python train.py --num_hidden_layers=9 --hidden_size=384 --num_attention_heads=6 --num_key_value_heads=3 --head_dim=64 --intermediate_size=1024 --vocab_size=7294 --hidden_act="swiglu" --norm="rmsnorm" --norm_place="pre" --norm_eps=1e-05 --positions="learned" --qk_norm=true --attn_scale=0.125 --bias="none" --tie_word_embeddings=false --parallel_block=false --init="normal" --init_std_qkv=0.0205 --init_std_o=0.00483 --init_std_up=0.0205 --init_std_down=0.00296 --optimizer="muon_variant" --learning_rate=0.00238 --lr_mult_o=3.0 --beta1=0.93 --lr_head=0.00559 --warmup_steps=0 --schedule="wsd" --decay_fraction=1.0 --decay_shape="linear" --final_lr_fraction=0.0 --batch_tokens=65536 --max_seq_len=512 --doc_mask=false --train_tokens=354500000 --max_steps=5410 --dataset="wikipedia_en"
Each number is 128 + 32 x the weight over its row's rms, rounded and kept within 0 to 255. Layers, rows and columns count from 0. The size above them is the row's rms in percent of the matrix's.

# layer 4 MLP up, 1024x384, rms 0.0643, rows 936-946, columns 288-383
size [ 98  99  98  90  95  99 106 105 104  94 102]
[[136 118 156 181  83 200 118 159 139 113 193 171 164 196  81 180 105 142  99 113 126  80 147  64 130 115 153 106 121  84 159 155 148 187 164 103 154  84 123 144 127 175 142 143 163 126 103 127  91 126 148 147 164  58  68  94 147 148 112 152 121 154  92 126  64 136 119 155  98 130 108 221  69 136  58 150 138 113 127 162 105  97 113 159 116 135 152 152  91 178 158 137 117  91 137 100]
 [135  71 122 114 144 179  98 152 160  82 171 162 111 151 101 121 131 153 135 134  76 104  99 143 154 112 116  55  96  41 129 146 140  76 174 154 124 130 141  95  92 148 171 130 186 162  60 120 163 157  94 157 205 162 126 115  68 161 136 153 168 146 150 131  94 143 129 140 149 161 120 100  75 119 149 216 164 131 109 105 113 133 117  92 156 141 118  96 135 185 175 107 139 184 119 130]
 [ 91 161 153  88 122 132  89 124  95  97 100 108 125  98 136 126 182 143 125 103  62  88 151 119 101  75 204 135 125  49 176 118 122 137 105 173 152 114  73 161 139 141 134 177 120 121 137 144  94 152 197 128  58 202 115 151 129 157 131 125 107  93 120 114 112 188 183 127  95  95 147 107 106 150 135 132 146 140 114 111 135 116 150 157  90 130 102 112 118 107  94 166 177 163  71 104]
 [164  77 138 162 137 143 150 118 116 164 101 109 137 137 178 110 146 158 120 196 105 181  89 140 146 165 154 156  96 131 136  50 113  55 134 100 120 152 117 154 163 112 133 149 124 109 139 128 139  68 123  46 131 156 111 132 102 175  94 141 141  86 165  99 129 178 161 121 163 103 140 138 111 151 154  91 163  91 116 108 170 105 148 130 196 125 120  98 117  84 153 125 109 158 122 151]
 [178  84 114 197 103  93  68 163 153 170 129 157 181 122 145 116 148 182 109 159  85 140 127 116  85 184 136 107 189 102 137 124 143 107  86  78 155 128 143 117 103 132  72 137 109 101 151  59 126 180 187 176  92 128 137 191 126  80 165  94 100 157 104 167 171 121 114 154 159 109 161  98  94 176  68 123 167  98 157 137 170  86 169 154 120  80 148 145  88 108 157 126 100  74 155 146]
 [187 120 181  98 126 102 124 158 135 115 185 137 131 152 138  33 121 157 141 161 127 172 149 154 115 156 141 131 141 180  66  96  97 128 138 127 163 129 130  99 145 154 114 128 123  81  68 189 141 154 120 120 117  68 171 144 124 172 140 112  80 195 118 134 153  82 137 124 141  91  84 168 167 168  75 152 156 166 152 125 103 137 147 111 117 156  96 140 172 165 157  96 135 148 124 125]
 [ 82  93 126 110 131 155 133 186 108  76 138 173 158 135 132 120 170 188 171 113 147 107 188  72  93 132 111 106 107  88 115 123 172 155 155  79 143 137 130 145 186 164 131  75 163 140 164  43 102 136 152 119  42 178 160 110 123 134 112 158 167 119 120  90  63 157 118 160  96 137  74 191 113 112 121 116  94 144 123 100 154 163 114  61 125 181  87 129  72 146 107 176 103 112  81 106]
 [124 109 144  92 182 214 126 136 130 145 139  68  91  86 104 108 183 149 141 197 157 109 142 104 125 162 137 110  93  93 162  87 128 122 106 135 151 109 120 143 167 140  72  93 103 131 124 140  62 169 123 140 126  93 144 146 107  54 126 119 104 110 109  79  93 140 147 115 107 154 193  73 109 150 101 127 127 136 151  84 144 175 116  29  93 126  94 104 141 136 112  91 118 123 171 117]
 [123  78  83 138  99 146 121 142 175 111  88 100 122 135  99 171 171 150 110 161 107 126 163 176 109  87  81 105 100 145 112 195 139  62 125 116 133 143 113 130 109 138 117 182 151 117 139 110 144 118 143 130 175 158 117 131 112 140 162 152 131 125 108 103 101 171 175 162 117 146 119 105 124  87 154 108 156 100 206 118 149 121  60 121 118 149 105 130 135 156  88 127  87 156 117 186]
 [149 195 117 142 169  58 162 135 113 171 131  95  87 138 157 112 138  75 149 114 137 114 127 107 173 106  80 143 155 106 103 148 113  80 104 101 131 134 140  48 155 123 101  65  71 100 161  92  76  69 183  92 155  75 117 145 119 156 135 123 106 151 167 119 137 104 120 176 125  96 135 128 106 122 141  89 122 154 153 125 131 128 132 186 121  91 133  87  79 156 140 189 120 133 108 157]
 [169 118 182 170 134  97 137  98  80 178  91 134  98 143 133 121  75 104 118 129 158 117  94 109  95 138 150 147 141 125 175 128 129  91 105 149 158  68 138 139  86  30  67 151 154  85  89  97 135  98 126 130 163 141 158 145 199 112 128 105 176 116 130 137 149 132 118 112 182 148  94 116 166  81 171 114 119 117  78 169 111 114 121 134 124 181 105 140 176 204  62 120  74 114 120  73]]
# layer 4 MLP down (transposed), 1024x384, rms 0.0625, rows 936-946, columns 288-383
size [101  96 100  95  99 100 102 102 106  96  93]
[[103 129  83  89 129 107 124 131  74 157 106 111 110 125 186 136 122  74 137 203 185 115  44 133  81 127 120 167 116 160 106 164 138 203 143 156  88 152  69 148 102  77  86 182 136  98 112 146 138 140 163  88  88 162 116 164 188 190 116 131 116 130  90  97 163  99 165  79 136 120 146 128  91 134 202 144  83  38 141 146 132 132 106 157 119  86  67 145 162 146 120 100  91 129 125 124]
 [159 129 148 105 139  87 139  96 120 160 136 139 176 118 124 166  96 109 119 111 108 149  82 148  75 128 179 112 150  74  96 122 128 147 132 138 144 163 104 141 149  53 129 221 115 113 171 155 150 134 160 107 133  96 104 172 204 135  82 100 177 113 111 148  88 131 142 118  84 162 114 112 105 150 134 123 120 150  96 179 113  63 128 139 162 153  59 119  99 134 132 126 150 150 106  98]
 [ 96 184 125 163 105 113 117 177 107 141 125 148 139 128 132 170 163 145 164 148 159 170  70 119 112 133 169 150 109 141 133 147 156  91 110 145 134 155 127 112 153  89  63 113  84  31  74 117  77  87 145 172 108 120  81 115 189 167  92  70 171 127 129 134 119 154 182 141 132 121  97 168 139 169 133 137 108 110  97  92  80 157  69 174 108 113 109 174 162 155  86  94 155 141  76 130]
 [ 75 166 120 134 211 122 137 123 144 126 190 100 109 109 142 154 147 173 123 128 138 101 158 118 116 123 122 122 136 163 197 128 115 123  74 134  83 131 154 141 126 149 108 169 184  93 156  86 155  62 143 132 147 109 104 146  99 140 138 137 103 128 130 104 165 162 190 138 117 125 136 115 160 127 126  89 135  92 118 136 115 126  19  78 187 129 181 129 133 183 144 193  94 131 154 145]
 [164 125 115 110 146 136 115 147 110 147 106  92 130 116  95 132  75  89 183  91  76 173 148 111 166 103 122  98 112 112 146 125 134  94 125 119 104 132 109 221 119 127 149  86 127 170 142 157 157  98 109 136  94 147 157 132  90  43 158 129 108 144 142 150 152 146 142 142 162 127 136 139 112 139 180 160 163 143 106 157 112 148 135 145  96 127 155 102 122 139 103 135 152  99  91 149]
 [145  88 193 163 131 187 105  84 147 131 142 141 180 141  89 175  95 151 141 130 122 152 136 141 110  76 111  95  66 140 148 119 144 116 123 121 109 150 155  76 131 143  92  42  50 131 109 136 121 144  96 142 104 121 125  92 127 120 169 171 138  88  93 123 218 116 168 160 122 147 201  94 113 140 175  73  81 165 113 117 145 144  79 171 117 122 110  79 137 133 135 176 141 162 198 127]
 [ 82 109 104 106 161 131 110 138 140 112 109 126 114  77 149 105 158 128 162 120 145  45 105 163 127  92 140  61 117  99 162  79 132 152  97 102 136  74 176 156 140 145 146 120 132 180 177 126  91 105 173  65 132  98 118 173 124  85 120 192 103 129 144 134 148 122 143 173  96  74 138 102 133 117 106 143 173 124 118  61 149 122 113 150  54 144  96 133 136  79 120 168 201 143 115 133]
 [158 103 120 109 144  90 112  68 107 180 140 165  83 107 143 154  64 111  71 102  99 120  71 119  79 158 116 111 118 152  88 135 192 132 111 154 120  87 163 124 137  87 122  56 166  65 154 109  87  74  98 111 106 209 133 120 147  93 185  97 163 132 136 175 112 135 114  96 141  94 104  76 146 136 109 164  98  85 134  94 197 132 126 128 136 142 138 134 118 108 128 116 127  71 127 122]
 [119 105  96  87 159 129  88 114 145 167 190 125 103 143 130 179 110 111 104 128 104 156 116 121 105 152 130  55 138 130 141 143 147  70 120 147 126  83 121 139 110 141  93 110 207 132 176  73  89  98 109 131 130 155 136  85 147  92 126 132 180 126  75  85 148  91  90 120 143  83 150 107 169 151 191 102 116 113 166  83 116 150  64 154 149  94 156 118 118 137 118 107 108 117 117 117]
 [148 144 146 166 161 125 104  54 136 169 193 125  96 135 133 124 162 111 143 159  96 122 110  96 145 140 136 105  85 146 128 127 155  96 187 159  61 144 157 125 127 172 105 156 147 155 134  90 135 123 157 160 178 134 119 132  93 108  72 113 119 158 133 109 130 155 210 203 113 133 184  75 109 127 152  68 157  98  99 131 149 124 150 122 146  88 126 106 110 152 117 188 116 140 152 116]
 [129 142 123 135 150 111  89  73 143 136 118 126 140 170 189 113 135 152 146 140 101  61 180 127 115 115  77 129 165 189 132 144 123 122  69 197 124  91  95  95 147 149  92 182 184 151 179 104  67  98 107 104  97 157 107  90 151  85 118  93 165 137 102 150 136  94 144 107 123 125 123 163 123 153  75  76 143 114  90 191 101 130 126 133 147 148 157 143 100  76  92 154 132 112 160 108]]
# layer 4 MLP gate, 1024x384, rms 0.0639, rows 937-947, columns 288-383
size [100  94 100  98  94  97 105  99  98  99  98]
[[176 160 123 112  86 139 125 205  82 107 155 171 151 122 116 126 101 104 144 155 136 119 182 101 181 121 119 133 139  81 165  88 134 100  88 115 117  80 152 106 125 187 133 156 115 113 141 133 142 147 156 165 132 167 125 161  84 140 162 162 142 107  99 151  64 124 117 122 143  54 135 129 110 118 146 108 102 151 143 163 150 118 130 160  73 125 139 133 156 129 140 143 120 119  90 165]
 [126 173 165 174  95  97 138 106 145 118 137 124 110 135 176 145  96 106  98 127 125 127 126 136 100  73 158 171 103 138 121 169 164 105 174 120  98 138 145 163 156 171 134 184  95 187 113 127 119 146 117 119 169  95 113 110  86 135 162 154  84 150 144 123 125 127  80  79  72 156 145 119  70 150 105 131  87 100 186 104 135 133 151 158  95  99 103  72  86 143 131 149 140 104 117 109]
 [180  82 112 182 224 190 147 104 161 121  88 143 180 124  89  88 176 121 105 160 110  74 158 131 114 136 149  93  39 132  76  87 118 153  47 140 126 158 118 112 107 139  75 176 168  49  86 172 192 163 105 125 153 125 197 176  80 204 167 166 138 126 168  79 154 140 150  92 144  67 145 129 140 103 174 159 149  92 122 107 119 156  95 129 155 125 152  37  98 132 113  94 124 139  82 158]
 [155 173 118 138 184  95 135 138 137 129 199 135 107  92  98 169 110 134 230  77  70 127 178 159 148  83 123 132 121 120 135 132 131 150  93 123 128 149 136 110  71  66 144 148  83 110 119  82 130 171  82 116 108 132 102 132 140 112 153  95 186 103 144 124 170 144 112 133  91  80  95 172 125  72 135 103 121 187 147 140 194  58 193 151  91 120 159 148 179 149 134 185 145 117 148 121]
 [113 102  80 121 132 175  95 138 128 100  94  99 138 145 143 182 148  66 171  80 163 123 132 160 193 121 144 144 128  90  99 126  98 107  96 122 115 128 154  74 142 132 102 151 156 135  83 119 132 115 114  91  54 153 197 139 122  91 152 132 119 173 121  97 154 167 168 144 133 128  87 118  70  70 155 119 148 163 145 146 101  95  91 134 147 188 125 158 145 133 163 135 119 153  81 141]
 [ 87 143 117 129 110 170 139 136 128 140  94 103  95 136 154 154 106 121 110 144 140 159 143 154 131 186 133  84 123 164 158 158  35 115 118 154 151 138 154 118 127 126 144 145 106 126 126 111 142 149 167 110  96 169 125 118 124 107 145 202 104 137  99 105 182 121 147 131 129 141 182 113 151 129 140 218 113 160 177 132 115  92 118 148 139  76  93 133 117 142 120 134 128 146  33  80]
 [ 82 125  95 134 100 157 153 126 101 135 133 110  91 143 158 114  60 120 132  51 128 117  86  83 177  57 122 171 104 128 121  81 117 169 103 137  56 172 135  69 163 114 172 144 133  89 136  81 138 105 104 115 129 121 131 134 109 149  99 232 125 115 135 146 163 132 114 144  27 105 125 123 162 108 131 129 168  95 131 189 129 149  95 106 150 135 126 150 104 174 125 101 186 130 142 125]
 [178 152 129 128 144 159 158 124 108 146  79 203 142 114 141 158 161  72 112 136 183  99 144 111 151 148 125 122 106 125  96 140 131 133 171 193 162  71 179 171 118 138  86 135 113 143 136  71 137 181 116  90 102 140  91  61 104  96 135 173 116  85 125 144 134 131 130 111 117 107 118  64 206 122  98  68 112  23 126 153 125  93 116 112 119 124 200 151 106 137 103 135 123 168 131 115]
 [ 98 164 117 149 150  97 208  78 150 188 116 106 121 135 125 149 107 205 145 131 143 153  90 103 135 142 143  80 174 105 101 128  93 130 146 120  51 117 141 146  98 133  79 104  96 125 170  56 157 108 145 127  83 103  79 147 149  93 188 153  83 139 171 108 171  95 169 134 135 122 141  83  90  54 132 155 197  80 158 192  90 134  82 148 178 133  91  66 110 127  69 140 119 111 140 117]
 [127 133 122 116 131  99 133 174 113  98 179 122 112 113 157 110 180 104 136 106 174 159 124 120 137 106 115 108 104  91 157 138 120 144 137 164  94 212 172 138  75 140 156 138 127 131 131 156 108 140 109 111  51  95  46  97 103 146 122 121 106 155  72 111  97 139  95 138 132  82 144 167 119 139 139 145 150 133 145 135 179 110 145  94 128  64 129 127 111 126 130 152 161 149 160 141]
 [195  95 124 130 141 153 148 119 117 118 176  99 141 156 139 155 106 124 153 109 112 194 153 193 127 120 180 124 109  92  66 161 134 134 108 206 177 112 156 176 108 131  84 147 157 111 115 120 181 176 118 119 109 164 109 240 143 113 127  97 122 102 162 124  71  96 121 136 112 113 130  83 137 174 121  86  79 126 163 140 148 109 137 100 158  95 205 144 111 135 213 128 105 159 126 157]]